config.yaml
num_hidden_layers: 16
hidden_size: 64
num_attention_heads: 3
num_key_value_heads: 3
head_dim: 32
intermediate_size: 256
vocab_size: 8192
hidden_act: "tanh_gelu"
norm: "layernorm"
norm_place: "pre"
norm_eps: 1e-06
positions: "learned"
qk_norm: false
attn_scale: 0.177
bias: "all"
tie_word_embeddings: true
parallel_block: false
init: "uniform"
init_std_qkv: 0.0625
init_std_o: 0.011
init_std_up: 0.0625
init_std_down: 0.011
init_out_by_depth: true
optimizer: "soap_variant"
learning_rate: 0.00683
lr_mult_up: 0.85
beta1: 0.95
beta2: 0.95
lr_head: 0.0171
max_grad_norm: 2.0
warmup_steps: 200
schedule: "wsd"
decay_fraction: 0.916
decay_shape: "cos"
final_lr_fraction: 0.05
batch_tokens: 32768
max_seq_len: 2048
doc_mask: false
train_tokens: 112800000
max_steps: 3443
dataset: "wikipedia_en"
Each number is 500 + 25 x the weight over the matrix's rms, rounded and kept within 0 to 999. Layers, rows and columns count from 0. Numbers have three digits each.

# q: layer 13 attention query, 96x64, rms 0.138, rows 39-95, columns 0-63
# k: layer 13 attention key, 96x64, rms 0.141, rows 39-95, columns 0-63
# v: layer 13 attention value, 96x64, rms 0.108, rows 32-74, columns 0-63
# o: layer 13 attention output (transposed), 96x64, rms 0.0915, rows 32-74, columns 0-63
q39:481457515522502509467527506511459509492505504506487518536434518468475503470515483452510539505480476549511471453515507492498498507503456497432538494552477497506546552507504557506464465510505538
k39:480481512487506562453504468469484520503482494507526471520482503523512493450439472506541496501479474535503503473496506493478510525546443492448522512582491529487481537524499546499522500513510524
q40:456536489517513458450488538523519494518495471457440482556481537493543491452497487475541512540520501486471455532495522493465490521479506474511495494520481522494506485503490469495446538536493542
k40:461499479548500507470478543429497568547474536499502488558480524480504467506470531503504498554458503498488497524490508478429516489514472473502503516493478521467480489491461494533480512549496504
q41:525487460530504512518440477447507572502520509493524515453466481464510509521532472498525521510510510448508498515524520488473556512527522533494514484488537479542509500503491511495487462522514487
k41:528494476486517515512443471483548517467532518487509501450501438468496488493535461499513527515508491472500482500488500528476531503477528503510526507503506454517507501539457494461456459508522534
q42:486499507493490489510535459480495542514482524526512476494464500515491546501498470519525518511515473488513508492474531482488554526506479485493460472518535456481505512475521562517477475453492461
k42:485531512458498554485479458479536522475467493528499451454512497511477506491505492523494536513515495506505501494478532506503547514522505486514502498495518490506485535454530537461512493464502511
q43:519503503497486469510497529523514500487512569471475467490478473519511528489526496513492484506511511448520510506472461504489475456526536505527527485527482486488490525519484562510468495455509464
k43:527473490511511475521498525472493518509528523519451478468487516530497516479541538494486507474475485448553501525477519500522449465519503513521524515513483480452499518500484533513507478497481510
q44:506491518547503491466465508462516487510510519509503507484516516477550517487486500471518518455492485510469519489468537511522519489482497522541508516521558522519495513513466489470519478516451458
k44:507532510519480517501495486470514456483529473496486519473505513460545513530491451465536503516462468508472527484465506505516503500491525488523470514448527536476487501542525516469469512485500493
q45:527462499532478491531509489497462499540501504501523491468514526509501485505529531503512489503481517534513520504545510481521536553508525504514515499454468530478515509478498491521485505459506499
k45:505487534516487468496483496520499505530491485473489472440528503500513475500489512489529506493504523538521514516532476490498508510492544485475517506486465489525515507502511486546515510476502503
q46:525494494488495491512522533480499490502479487492489507522483512506478486517499489469521491545526459522515478524526507526517447520486535488533537531558491551520511480496516520474482573498498435
k46:483435490514485482530497524492498512530466486521474504524474532518470502528469485458506500519512500473517535534522484549503479492468474474530536509507520547508474496526519523518488522498492470
q47:522500450484461487501511522535490495488496484482454519488475559474449482497514476458529505527551532506480514507519526481483468489494499512509473515486542496506530495494489496492520492497501501
k47:506492483499457517486492513502496554513514500449488499506448539504495495534502485502510476529533515507502537494521513492463468515461513504502461493541546503492518496472481487504526498557495474
q48:491515498497491515500548474471482461504504498491468544545451517543528511524491452531532511550501505438519468488474475511490511502469549479559515513515530506481503487463493479516545500527502527
k48:495487558485494515477496525473519552490512523514474496542521504547504543497443514502497488541466493447500439495479495513452474500501556467552490482473499512535510496462491459478501527486489500
q49:525463513540574538502545488482526492522493464479487489529458481514508442498512518473501515494507504494549478510490513505505456504490498540499477532521542516529498444499508497536538517507522496
k49:511510528545524512508524499469538495470475445466476493530471470517489480496492528452488490530501519471496462517487501478481473478481497540497492522514516538530435459505526477500501526502550479
q50:485540494524516456451539548512466443467481493495492475483486494498493469504518497495458539473496477489489486475515523473508523479529481468478488480453487514542516498448480548507480527473506514
k50:486495479529510503464531515515480531536441506498469500495447475457498524536454473495453547486458518520511526503480485471488488492544532496465482493504503492535497479490484520529538524498540524
q51:524502490494488534471528524523527538489458491461479493488525475454535483498496546510514482511517512511458503476514506502463506509521476442468493523545570477503516467493453543521473473464480505
k51:515469455491524533468538516479530523502469477451517524458519504487549494505484552540484475501524526492470531477507547515485525483509497462492494492505558498462462477482519516503480510485487528
q52:496490506504468450467495501569435451528462535488505468517496476471512525478497498481472491489549471512501473516563481512516524487551506502520483521541552488529470530477482480489485507499539487
k52:516459492537482463452506474541466501523438554494500484500506502484505500526517456490525496496504484481494489509531532499464512479560507494516491492505536500495467562505514458504513504511490501
q53:503501457534544508533488510531480496486473522467472505463490481538521475537505482479474506484506480518510510501530453467546489491491505462448527535528504490514528511553488475494529518505466542
k53:526513448505547505526537505494478502507477540458495506484492508572527489521484493493489487511469467529506502458532464485556458516520495483459506536534530484523532467524514449484487500474512487
q54:537489479510524478507446480491513519501535489493534482547497535487466490523441496543501522497485472489474507513503494497509499510484478504546535524519505477466497510514505516527476487530540496
k54:531494514509486497511450465484540497499495487491527496541531479547485498511451489506527531465495455488467515537487531491493503507464463478521492526470498476492495497521494524518507475528533458
q55:488527527499470482474520497519502461493503445546549509454492526464542506489495512464503493532500536471519534467529481470476487482510514525495528479502473494484529507515463485489500484464516505
k55:503495526506472470477552505513518513492528471506549504499488520472531505498483518464487521520504523480503536456525526491508517546529494498453485488524445497483537526504447513504445504508473503
q56:532490523476520486516518483485486548509497492532491495475469480493543491469512458493478491508495485500512527458489515541522495476512544501496525511453529499510535451508535501526511478490440503
k56:521516535456561533510526491475487514488489466494515495486478490495569513484496470457475508519509513483524485481510482519536493460490522506522533500458531483484519471495507447522534512503494489
q57:522484468495542540465514490487515447508475542491504485460473544505543528516504487501492522509536459505461461473490471484531477494470499478495461480529500503483503533551490492519495522481510446
k57:502466502527499536539517479502557513511446545510458498519505524531526536492515521458477490499507458543482490481482515504518516504528478476468492478511484510486488502518492515472478511494506452
q58:500500509455464475480528512511489487511494453536486490444463498528487518512525536484505552496479484523518499529484516544485481488546514471509520474532507441492536517472494486492499519516459509
k58:501501483449493496498537499498449475497488458516493477509449523509517504470500520485520539506525486497492486544474476535465504521529519487493505512517525470455515496510496476479486541500455495
q59:480507519538490510480458478535464486539505489477503514502519531554506506503519511516506540492550559470494484528497498498474471465512514502524491474513472541536495474544517511479474540501497492
k59:490492481556503500489450509502453507508527537553497476506513494510499513507548518482504526495510538486466519509483501478489452453504500498535465512517492515512520474528488484530462522514501478
q60:554483487538483472489504526522467484541463495515467495475471537481507505482500496469499582509498480466489488537530476526501450521487406483509530516518473474512450453455513482489521504473483513
k60:512479507551475504526527515511517492495492488549487472507450540493544478583480495519495528552515499488447506513502496520499465543537485496499546566537485474514494484472538475547524512508492500
q61:528499490516498518514515456500518581486460497514502493510467489525453497487514535548526499466443520502484511511534525495525492492551488526530529548517500510512491493526536483487532501494549487
k61:545493499493525503490493468530538517502505443488538450492489504522465508522517504511501459482490498485493499551509448507528484497500478503525463506522474482474500504526509480445483502507563549
q62:498510510494488490485527494489500547506561517518479500489489544515499484465494521512511516496508420529498472481516515521556499453481521485482524478479495461498509479471490464481491490483461484
k62:521517511516474539525529485510429526523474465519496482492496534502508466488488503541535516539502453509507465526502482510531526450469563472484561447495515491505487500507483493492501485481487473
q63:518461509495510504440525462504514492497492505502459527495508510506500489457517557482504459487514508511521520511522486463523509520507472502518513471483479509481500495506514512508493471526491487
k63:504475505518488503458537440524503465494504499501461514481511519487509461454511516517522471524515537514491552491515459486520501533498502513509512482484480509505505514481504518524512496497557513
v32:490492464466489517503489479504481541478508473547471497514504531498527487498534448487518521510579514440551517529503514489470514481511484499544437446477481528477483497520498509528488506501502487
o32:463512543513477511533496507507587504529466543473474495460461536506495473512493529517510494522458476489490526471480487490535567485546497499500491475541522521520522549480518492476541503484500535
v33:529470504531494524515513459524492484513530482539476506515474444496436469473515497521501488471488483527506508509476512497508505489481527524529492507491522503484516483532472478462482557510480501
o33:527482452475530515468482492495498479515445490450517485465463524526543460480542486491471508502491491531465476461550483507437466469455503500469517493504505492499497519469486486498485457499527483
v34:500479495406541519481513507496472462474507507471474481518462488528483493466565497505507473516487492506464510529468551456514501533495489442500490501493482447564538482550523493520476421493503489
o34:490522485510495524523530485526441560468465543518522514513461545479494542534478476450450512494485468562516469489539488496500505549511480510487496466507475587537454559439532521512531525524510477
v35:504474506554456510471483515565466504444505503497485462498499510483476524440482537520503561547505503498511505494522474497495502500438516486505509471510511488541542500486529527524491518521527462
o35:561541519453511516536491502453554494491521479496536533537448484488506506513540514481509468473477476513514499558506507496545487483491531556490494518514499493464501512467468543505500551476525525
v36:539521448545555536512524514531493465512470469504490519450495540542502547486483523500492430458469516481498486474496517499429513503469461523538533522505503486521480512479476520471538528417480460
o36:519482522503491439486523494482457483543489549512546503516561478454500456482511454524520553501553520485510485521481475468461475483515525485494519541517486496504482558507535507514518533541482541
v37:526495468506482477467513553506510463508504441453495553483455497516558448529489496568472482499463461460539490468526461469510548500510507543491486495479478501484510517471485491533487505533513500
o37:480476487505485466480507506504527519505490532516502496540444507525495516528475554476507536508564542508456477531502516555475468484513514498519515535493531514491487493489501470477504534513467546
v38:526445496546464516457488499512492501476583524541509499476467449496504483524527452508528467527557466478504471501504456533543538565537456488534528489504520536492492477495440502493483500521506464
o38:528565465443524542505466472521527495508495516472522479497438510488456530455513553487554492496528544488492495476484552480508532452530496537475515503480458469472512515430498463478474437489549511
v39:522519477480495509479479493505467501492511510471505460516540491448507512473486516519482479524501502518498531534458488498509452438498487465441543568499499539472467473529523474467500479494575506
o39:506500437481493520504473443499501451444499427514494574522503517460521535521476500497482481513486505490474528458528467511541469517469504501544445472488457521461508491499509536518516508504474490
v40:535485462464523534517561491487494494520512463475521529519491460473513514466537497512471493507479493499494473525472510498542465525498508499524488482483527486476506520546506523474539476508490462
o40:509481515488502514501475484529498510464491507515521501500500538479507527564453469503495531510502483516491496468502456485434482502485507486492508466514506547501514498482480468514477481502483475
v41:508519494497513539521527480488462516486522515475484492539510494482487530480527512443482534482472526509475502540492527446513491478507430500510488475458503497491474506498509442508467513494480506
o41:471510553485500538510482487518495506519478485509460470511540470512515503480471467497500484508477474536504506462517501524515464498482481495508495493518505540499540535464508512502514497500489467
v42:488498514495470507492502503489452466513501459465489533455495477469485472516508463485541496435457512494492529510476528508556494477514518538493532439530519477506532491499462513480448531511462483
o42:511492486485518529451473496478482554484478483437544452507531514494463497505447508525528523557489497522478486491476509518490497490438488468467474522475511497523463492502463490495494477463495490
v43:528509475498519549513512488484472504526502509519491472532503490535499485541521458522530515503469509515520561461490498447507469547502494479474501492535490467500471482515463497521516475526524525
o43:531530500498517457490480490525474502465486533498500529445504519500509533489539500490481459485487514546496487522501530527499501448495475505469474489471506556514563534502535537475470508501488500
v44:474477518512498447531536513550454494472531533469491539517495489503525491509535517521536471500517514522496527499454479548492506466512505528497477471480493440470572481499471566504493511502521518
o44:562522485489475538471460517441473541530522512495527500519500526493527486531467464498489518561499503500453523474497521510486491484517490462481502489490539496513436493509482450509517498504461500
v45:491542494449476518542482530552515527515515551512444509508517517485455501481543484504510509498506501487501466485471478487509527515542518507509484547456485493468528516482485483546486478559482546
o45:455491555495481525507549493445471498514463502490471540480459534514559488522465503490512509533476495507510519505542549538513535521530484487495511442501537511493503489493540455499494479463499501
v46:515523472459538466493480476486521502528527518560472529512484489492463508554495518477561467506527510483465483463519464464524472516528479493492516517480532530510466467509563539513515493530469531
o46:449492502529483510501520512520444513490480492457526543478481495474526465497528490467497504502499515500526516486482555543513533490511525491511515506486497539513525510470469458492484453503540462
v47:490502540512484509484486497518499491521523508464465476509498498521545476487480478493509522493474524509519501509468501505484516486509496492478513436497499473504506519533504491487508527491524535
o47:518491480474571531508504542485502509500516490499509497536545494538502512476476524519513468522497519491458503495515504505525506514509497501486508508518489520549516529524509530493511520497446498
v48:480491499463450497477519514506530482481497503492516477542497515531521497545506520486473522510452508540536532435528476521513513484476542487532510464534522471532501511516498491540530542517507493
o48:537520527515511529537484569520481499476553524483505496492508478529516549525530476502512485487532498505478535531494479493512482483480523503473500505517495481471480485512510517500502518459453495
v49:460461475519539510528524496529487512493504510519549536447501483529514479464434461537475510466566550512495485502474494514495480506486511474531485516500481503478467498482469512442475521491501456
o49:570497506510481449462491448493519501517501469506516496515477490488501487504526484493512525512512489456474503450510497488461510488537507528527498516515486443504528514570522442500503475497497492
v50:485568533510538494503452549482500470497497492496523497510467513492528444519484503537489505488556503489470496514514502470523503480518518489513533479505515499486482528482536492477493514504473467
o50:503445458531514471496545531518542581507514501538484526528477471513486493551506527505520485499494522484521489513535507548494508541502545518494471525538454529510512511476479515504523500563530522
v51:557490495507520478506458474509506484536466496521488471503499496506501506484509511471504514509469475497515512470501476520450519534512525473529478479461452497520484515519507502500515466504493480
o51:479491483505512492561531503494482502538472529506497500447512536461498484513525479463488503503506521506518507517501515447488487494513503526477499508532476526502501504507513494478469527501483507
v52:507533492499468500523482455503483515509511490494479491532489456477489504475486503440457492499587528518446423485489488541477506489549530501513521505498497484477488493463496548506495486530486447
o52:520477521504533522497522485507513497537518461551540503483488511498449476526515513551522507486476509465495577519526522505457514513521486487510499479531519550523511516488469481496488453459545510
v53:509481507537508542520492518459477494504459515497500558463500499499486466489493516492483521438490487451499530472454486512502491488493505466496495531518501508483540522502497447505531494483487525
o53:522512483512474460501548486529494498528479476501497484525514498518547507529474478529475481560513496511515478496513478512499514517537507507501499516451472507533488494535534508454478515531542510
v54:469480488501506542495544508506528494507444482531512468530542478486476487521517481535553523532474493515546470499480466496496446477480512501479488536479511533485494460528482509475532474505532521
o54:506535499491486466494500483499505451442524524446501541460505535514540552520490531499464493475482499478508505480506480513490528483469530499513501481501551465462530484549523509496457504517478481
v55:485449507524454504535497505491467487503469485546489505538488508510529457606505525494496548496531530487487443502510436484503521486530502478506543486461511439479521498491485532520503435494535566
o55:531543540536509465497532529503499508520558544534489511494521494478498545461484520506527469501468495482510564494519549531509558481561532515520481516487502515493470470548481507428487506510485449
v56:472514479531501483515489526527496492536511537507504450450484494506521413514447547506475435478496491497489490495514461526510495505538512518535494521491545474441510504483511567457523479502473487
o56:531465442500503477472502452459506496498500490533522499492447461507540481538507470497586528468497567481486517456494530499487518497516534501462482492478506512531477469547510451503477477494469521
v57:480458489454526494542496499498501484500497483469516533472498486506502509501504513552526523460480529517501465502499510519514480483532459484501498509474489540526496521465484506500454468508500509
o57:477493515505468504496525485512494567510485497509511482556535520476514522491472492479490535530523473514513523494487535510495469512496521503553492522524530501493499475537521471497524497509491476
v58:531493504500548510456498528516506473506457478546500529457495504570484460533462488491492494430545506512530554449502530508454521490495567478485522538501445499504489454511493521457507542530471472
o58:530472424534480442467536489478483470520496518424515465461471492480484465527542517500481513501493544505440449524511484502450524532476491544504480572479512487511501524541528481465512526479532552
v59:431512497488485506491464468502534518523490547450502521505543498479523502513518516521566496521461490524519476482444472551492451486551430477449481527537537539506493477469491488482518507488552506
o59:501532483466490518516513488519458507491536419482509517526546499536532555500486511515477509496540507470516531502477526465564526516508507459532501463483525474492553502556532503487460502514475498
v60:533568477513468520463511497524513513487520485497531485488491525489497504496547486483490494441539487469502554527490463497481464510545446453474554526455489483519487502549565500502503442534483479
o60:510487493505493509543495472516474503512453550492448526507519510494467499526472492509506497590497522532499515514487522470510568502490546518516430497507462555494497496515507519495518485505580510
v61:545490518558497486479506495505490481497517488493499557477460452511533503528462467452445509508509532508482527462526514498460489473467471490471482460519473502512442508472535495461558548533478476
o61:553498460511533509502468553516512514531520501497481466539563448526469483500542513524468467465499540496475477538502488523476472493504503544524509539448507521525547513484504467480494537495548553
v62:500482540466478516496497448481510511495525485538463468475497513479563518521496530513491507535521459486483517556528467480470505511476511530458509567531494523526501524513570490491508492543562525
o62:492512480508514504520497502499553436457442509494482498501524511507503524452554523443510494501496509475494496538520517490540535493518554490566505459468469533487467491485478542509501461511514492
v63:493489471497562473525498507512433508487541508505502522468500492525461453472496484493458489480505517517512506446452477498520479524500495480527531473502509514494493528497411519514472476476539512
o63:543521522521481519459506437525480526532487510529537532472458490455525499514526458520504454551537482516486502462482501524477492491525501499500495494502497493526501488507527502505489503500477479
q64:513473510479466499527502518518496495521491505501494512482503528476479513447506524489480522515524460526489504479533516514501517506528410502439484502521509490482457492502470501493502488493467534
k64:504467502502477523484504499507481495490502520495515523506507519455504496496488519506517507527542489562519494482512540502511522531527421490449480481501489517475446538485489543496505495488459505
q65:512458476514459494474503459481504516431481469514450487459523502549509511502492462521490510512490509476477499495521502482497473459520535493471489515568522543502489453510493459460520454480479458
k65:504455472532509479523497466483495512457508497510473512525511547498539554533476451535503525489488546495532509459487517470511480489508535483510504475541501543504481482510464481493511456488516476
q66:519565515528473509518496498485458524519512497481484465432484505477500481437541516524473481528518508538522511484493500462477490454495515504431508478507477495505548448448431515473549536491481490
k66:558518481565494497540506550470498558482521460451493493431486498466506489475549487459508464538492496534521507514520513447445476521509507500496495458488476467507475477500483501549479531523476478
q67:488495503468545528453528476512489500529538451508480484481471511478487407452511508486537504494526530495493516494502530434479553495496497459484445488560516501556518488492501547444497487456484535
k67:473527519486527606444489503488488584489519482526488523498441517494512416505509517486526535519453542502505489495481501434474537512543527491503452469546524516546501488474527478473518503490466480
q68:515494499464520501501516518455540513513559490509502520492441503511461514513508458455508491504491504535522519509541489494510427544498508532500553502466483484512510533483540515483478495475525497
k68:494525518458497525520535485479543487485483479516492509541491470506481539479543505485521488460507483488530535506502514550553459492503505504481553469484483480519522500446500500432490523473483487
q69:534510508500466473489521528509488489440514515497509466525464517497477539525546521490492484485519568543471501532475517465505460490514492496504499526531466511467540561510462531445514501455456532
k69:511525461490505465470470513454499484436526550499519505469498510518483515547535495476517487506468529507494524543539515431483498469519522519495484526503488495429547558452485523436494512484477508
q70:490494502521497490517488505538471496520500539471484501533533524530472507497482492469559537536534545506469507546487527462515448532519489515533463489513492527518454507499526559525501526477529450
k70:464471548496487500470519462475502494509486555469469505528539517501467501504492496490542521511524497503502481591455478487503485483483523485544469495522479508486487496483484542472479519492466454
q71:488470535513466512463532455516492494480515495485514506481473498519497542534538499545535503498479506492496498463464450459448493474563513495539526517544531415505452517516492457522522503515510551
k71:492476522440497489490543491528505466509558489498517470474516476474485529535526465524514485485516488483502503453479465457431478477544471517514498553560532463500468540481514471503480512457534535
q72:521459489531549481485524508469482525503507535464498469511534484528482524527531526450467460478526503486500475550517473459465522510535503509519488490499488501533482490552536517495560536523507500
k72:490473522509560485538521475515453482501514507483485436544536485479443468498540476480431483468492475472541501483499492487490533523508502482507423515488481479516525509533501488480540502507501504
q73:526525505523479484495494455447481536481503470486535531477485522560466531511496473506449567483494467461528517451486499454581537499483498466496481532485532531497511465509496570474520489496515478
k73:520514513497478512504435449481498534495493460497515500478536510547464514524503434534458550527490493496502491452472553438540455499530507520452462498458473516526478472502492544477460526537523514
q74:477509497510541499462511455526510465518514488463515500476535503536507508501512492497493517478508499482539480486519500488506509456516536495479504508503485500515434514540490496495509575488458502
k74:500516545519527499494546467513486464495524504507514494503521525534491506514492518485513529506472497490564496468492496534469512507508523434483482509530481464510471524523495509536481546516482515
q75:436529494502502477496502497516505517505478493510493447544500464495498482495449469518487513531496452500443525467511490481507531531479463464433595514517482504494533466487464500476499562537500510
k75:466485481535517478510504498519507552502477510504534475552499455472486483521423464523507489531474496507475530504533457509470497561473486479492552489488485526504511489488474503511507609539529533
q76:502488508475504463474520504478467475538465495523527497512542532516524488479489479468469470543488499468496484454510496550533491527488507517514488505526525477523519461439495519519502523494496512
k76:495481557508487501445535474500492476527438483523494477503517553529561463520522473481489482585498502468471509470484537555507504521510500519517523497470476543516499513461519481495514516514442502
q77:521525508542538503484539496484463466525529500475482486489466531532509484555526472536520483481476533471446468514533519534485519480509472534466463496503483498532477481539524504486576540457486519
k77:524508542513526513514476491484495473483515510508469464508496537538492508552482509505502517457486509479501475496527500508479512534547478485450433485554504463477469499481516476491568525496474481
q78:515500483494444508494535483482503508475526495486515450491515513506507557504459522517496489538511554536503491507471533551512451489474485497501505471455459492500505486503539495492489494544500486
k78:500493473493459490482510513478462486511530526515472477492539469503503514507479511514499500480459538470516548517499538537525498476530488542503491507500464505481509490512469495524496513496513485
q79:508483519510493496501534510510500451523539544493506478506544499458523497527507498492531475471507503496494516443522485507470517523489544519456533486530525572432499519572514529500480470551482488
k79:500489481487508459482570488497439443508524502503510525500483561446476491494491509487525510451491515548478492487546502504457520543452512475477526498507518562491523464535507551493504488530492511
q80:501502510505476532572491537493465471530542516502538498507478533538551487477518487513520497520530511471476456502556479516518467485456503461470524499487545487509524453509497458439509490477496529
k80:510483487511438500543530541481487521547524480499482490508485554519531467508495485496504494485500494505486459510571534536474450506512533488447469478489514474513476460487496442455511527476467537
q81:493501533519524520516479499462518501517532461513521542503506483529533516541499508458492517529530491437512506541460532475458478478486531509465504519489523533486492451562483535493503525517486544
k81:478464504513500509529530558470515488501557448514519513509492521495464496507512485467483519468541494462517483502434534513479483501477503477477491545497515493489533460533471530480495513518481504
q82:460520500518493493470493470497448508504497502541486536535510548545437536511480500540472472508465483538500481534533455511469469506454515504519466484535469504500488519503530506440515473503448502
k82:482509495513454540497500493526481485503501518552479518552544496531492519468499477513444488515493494496513536488510458508448462478478543495460514486574474547462503554505533503493525476454470496
q83:525487488543507482559470468501518482484488536487462492488477487482504487508499484498511499533492541531550512512496518536509524497480500498518493510461565498518512491487485455495503537539460480
k83:516511455509477496556481499502498462468460505466489468462491507523469468537494475494524492495480527509521466523482475531504491498451522529500482498486535502537429482508505451552504515521461438
q84:507488480499516561498517493490476445526496487551475488477458508463502466502496491469469523514506443478522433489481510478505544479539531450431474489537499485533483553508511501514513554539494529
k84:486471517503487515506549518464453498515474518522563525496418477491478479527482535487469500565471434470494465498498505482463537512545529444499482495501499477543471497534530529534523534520523449
q85:473549473490497508507516515568487542492495499518523539462516496542481567529511537503506478533493469519512504465499543481464496501502505484448498458472532553479541543483497491466427531483480523
k85:477520480535492478474518523533477519518516491499525535462501449522538571486501538506523484534495489510520505488500478475463449520485516459472476468456548525489559505469488471505449514477503465
q86:513455510478488496483489472454467490497480492457501509515467512503474522496473474464505494487534525502514503508482521529469499490519516481530513483521536551518473529463490473443529434553486531
k86:461478471463460530518523494473460488499481469450480506537503499511498496546505491470497464469505510490521495513466549488464492486507524526496485490504532535496502558485507514508523439564510516
q87:502535523482504537489493515476495512472469525476519501505511485477516523468511502508490514505487518503492496507470482501473529530458559503529546491538455534518462496522539503463512488468504507
k87:499491482469508494537448507472499509528511488486474513484506457529524482499494502475485484481481480502512531504490530485456529528507530522546512489537470509509513480534509533470495478484500540
q88:550486495492515537513478484442487508504471468488496507491499510485517476510526486529489524500518480523475505514457530504477499473434511496562491541491578519542454540486534506494492514494460513
k88:496475473469546534517447495472507488498501491515523535461508497527550492527522472514513534495495487495492487516486516501474511454478544541483509515490571486559453525513492546521503499514446493
q89:502511562435530481542539501468471480549495472492532535459521540487452484514463577500503521467470506514541503526460455483489507506455493497560488503478466502500521491476505521529530517521516495
k89:557483514438499491522536488520550489545514475542504512457552492542471454456486519450490458499510532510547506530488482448515535457500492520492500490471478484468505521502528539500520501534513489
q90:552459551472504596525463524474509501523491562525510540506492528543513471511511511513489428492493479480484497529537455493507516487496512503473510466475480539530512520515465517543519505503494472
k90:516471548503535535550495523466540526505493529468479506487495537493476474518500496483444411439495457473517480488529471492497516490462508477460504465476495493483501501537505532524441454453523508
q91:534494460518549559532473507560515510486454538472497540465584472518497510493491544509479493541522503486487495470564510529481548521492464484507513515562500483468484483526512516560439525502525527
k91:508469464520537503511549489547526477526479501474509548506528521538502498480488539532475508552513500481514501500527523528499574549501454483542505508519538507476510474526491484507438491484475493
q92:497486526481478472543485506488471509478529488488526485498526497517522504527475495509542465511513472562526492490483453476539547576463494576446574496501518506548501535498522481504496521465500498
k92:480494523507504459535484478506481501469510490500532483507558513470492511550444534492471508482491467531558520523491484477503497524483517534440570496471476523543495509470516457459480509497465499
q93:536434530570537519472545553531498518493539485470490486496519540495514502515541539546462514513519535529508492520530487494487486518493509530459502496475483480493483496472532484569481475491525522
k93:532478580490518468509531537495478497504513489487526532498518479473486528500533522557486525490501529492483542532530461538498531506487501508504470494511467487495476498458483453493510454472467502
q94:519502525478499488510507501553468515485484503537506486484524471510537519444506476436483519485490494532508462468516474513508499460536487497552527483478497525452491530497545484485508516524473498
k94:497484504507507494517548497513464458477488489503487505541517491528564528469466491465490493476462468552521517501536470504534504485556483502550511505477511528477467498488513520527487503476493548
q95:542517487498527459560535460494503445477481552487452478512491531469470515534474475474494483479527473485472500487501527509500464475461504528483496476490459495497528496505455489476512470500495484
k95:524526442522524482544534484519483489462498570506497506499473566516456499532465477471520489516515475508459491510506540522499481526491498525479506464512475486512525531490455505506540486521505474
v64:472494492524505541486496453491464493480533488474486496487499532478534508525506519494480518530463511508463482490518508512489499498492489509511530491481491463489501513511499490511513477490524524
o64:508510453472508488470460474498518471516478476447463533489521519506501458512482501491537487492478483507521509501482488520483478517521479517455469501468513504506470494495485511491514497490467533
v65:518534465477490476534507532518524504491467481501518540487515513504448503490476523505485484482504502459525521524458490500508488540528528497468497529510492495484516513520456504488499484489483515
o65:455476534555557527482532505523506503514496507530468478511473483549503490524510502487469504499470533516484497505511518512527552488492547496531498477512510528501513505491531498509502521498511439
v66:507468532483511503543457498517487487563491518502466538490490479501491500515501517473500522506524498456514462508505496542495525492539463501493526492540534594516530498461477512496481507492502487
o66:511490484513493453517541516489519507471523479529517495505548502540486501523494502488498457473525481507498490541514483480528468522476523535511531482503450453481512472500522541524481485527506518
v67:466492485477486476510471518481529498445478490524554467476501548493478462501537468492489521490465463488502530511522535506458495511492503483508469530488461490489513525500545482554525485523478507
o67:500521502518524554485493506486502523557487495497486490560461489480546509509521542496523483534454544495464499512561507540447491474531515509483511507506509524544493519470456503488503499501499497
v68:502465558512494471478494516542492501487483467489485501509490457518487465475486531497451515512520493541512476534514541507494492499503473518498509452529493467522517514543477482507472512519497537
o68:497511482507468477508513486473512488525481527488465493440464516454500521519462482459511497488503537481455483459508508488450531490490523483473512508528475485484498489487564501512515507529496507
v69:477525512483535495508506488492515485526477503488521509470493472489526530506466461509493507500538501439495524520516514527503507535544507498526480455508500479484515487501480496486509483507446497
o69:490478515530482490553479490499479447494499534539510472504558523519518496506523523484489475519440495515502522519517513496483519477523511498526508490490483533464493541511529501510491531492480509
v70:473517491514527522492493516576525504491506502543536498507482526483515486483477486511489440526520517488567504495440505465479503477491501516499478533538496523473493482537529480498535511507462491
o70:531514478464539458493522458467471499464472522520489475480483440510530563451516478468471498510473483456476474490486502477531501509511502504540493501460510501507480486471504526466419481490529458
v71:446469485515504467504538522516499476463510503475524490525463493508500421572504519516472483492540512490522528498504512480530514447481560520537491509473489522479446507522485565452515519479482492
o71:521522483536479508510522534500450517452453523484504462541555536480518533513448498477560507553460497478544474492463481512517485522499472408487508511431524530549521453436495474516484497505545496
v72:499551528490483493520491471510494476549458492521512492477523493503503482505497487519489517484439482490498522502450522488486474563505518487525545440498545498524510492520547512477464487469498519
o72:503449505483517499497511539507541440468484474500470544528495513541542530498477510500493514508547530487473488501537474505516496465487498542493486485522460533480496531510505487485521554491456515
v73:522544495493543548539503540475462477500480480500490511503496485478489510489510477494502490540490531522495503453520491508458462559501467487508494545494499471542498512457486501485491485500529456
o73:478493504490524510496469529497527501538560498538530519533462529558510523475502526544509538495497451486512490512481543533493542478500492500485492488532494502487469502542469486529485486476509512
v74:536513474471462517471466529529508470516522535445504487498510481489531472533488494515499476507534514512513534476458517466534499528502546482478495500535472485503482522467485515485527511469530495
o74:473478513536487471441487453472503467471490515518519494539474501491480526474479516476522508498493454486493513480483472527491522501465481467516524530468510539441516509486486476527454486491517451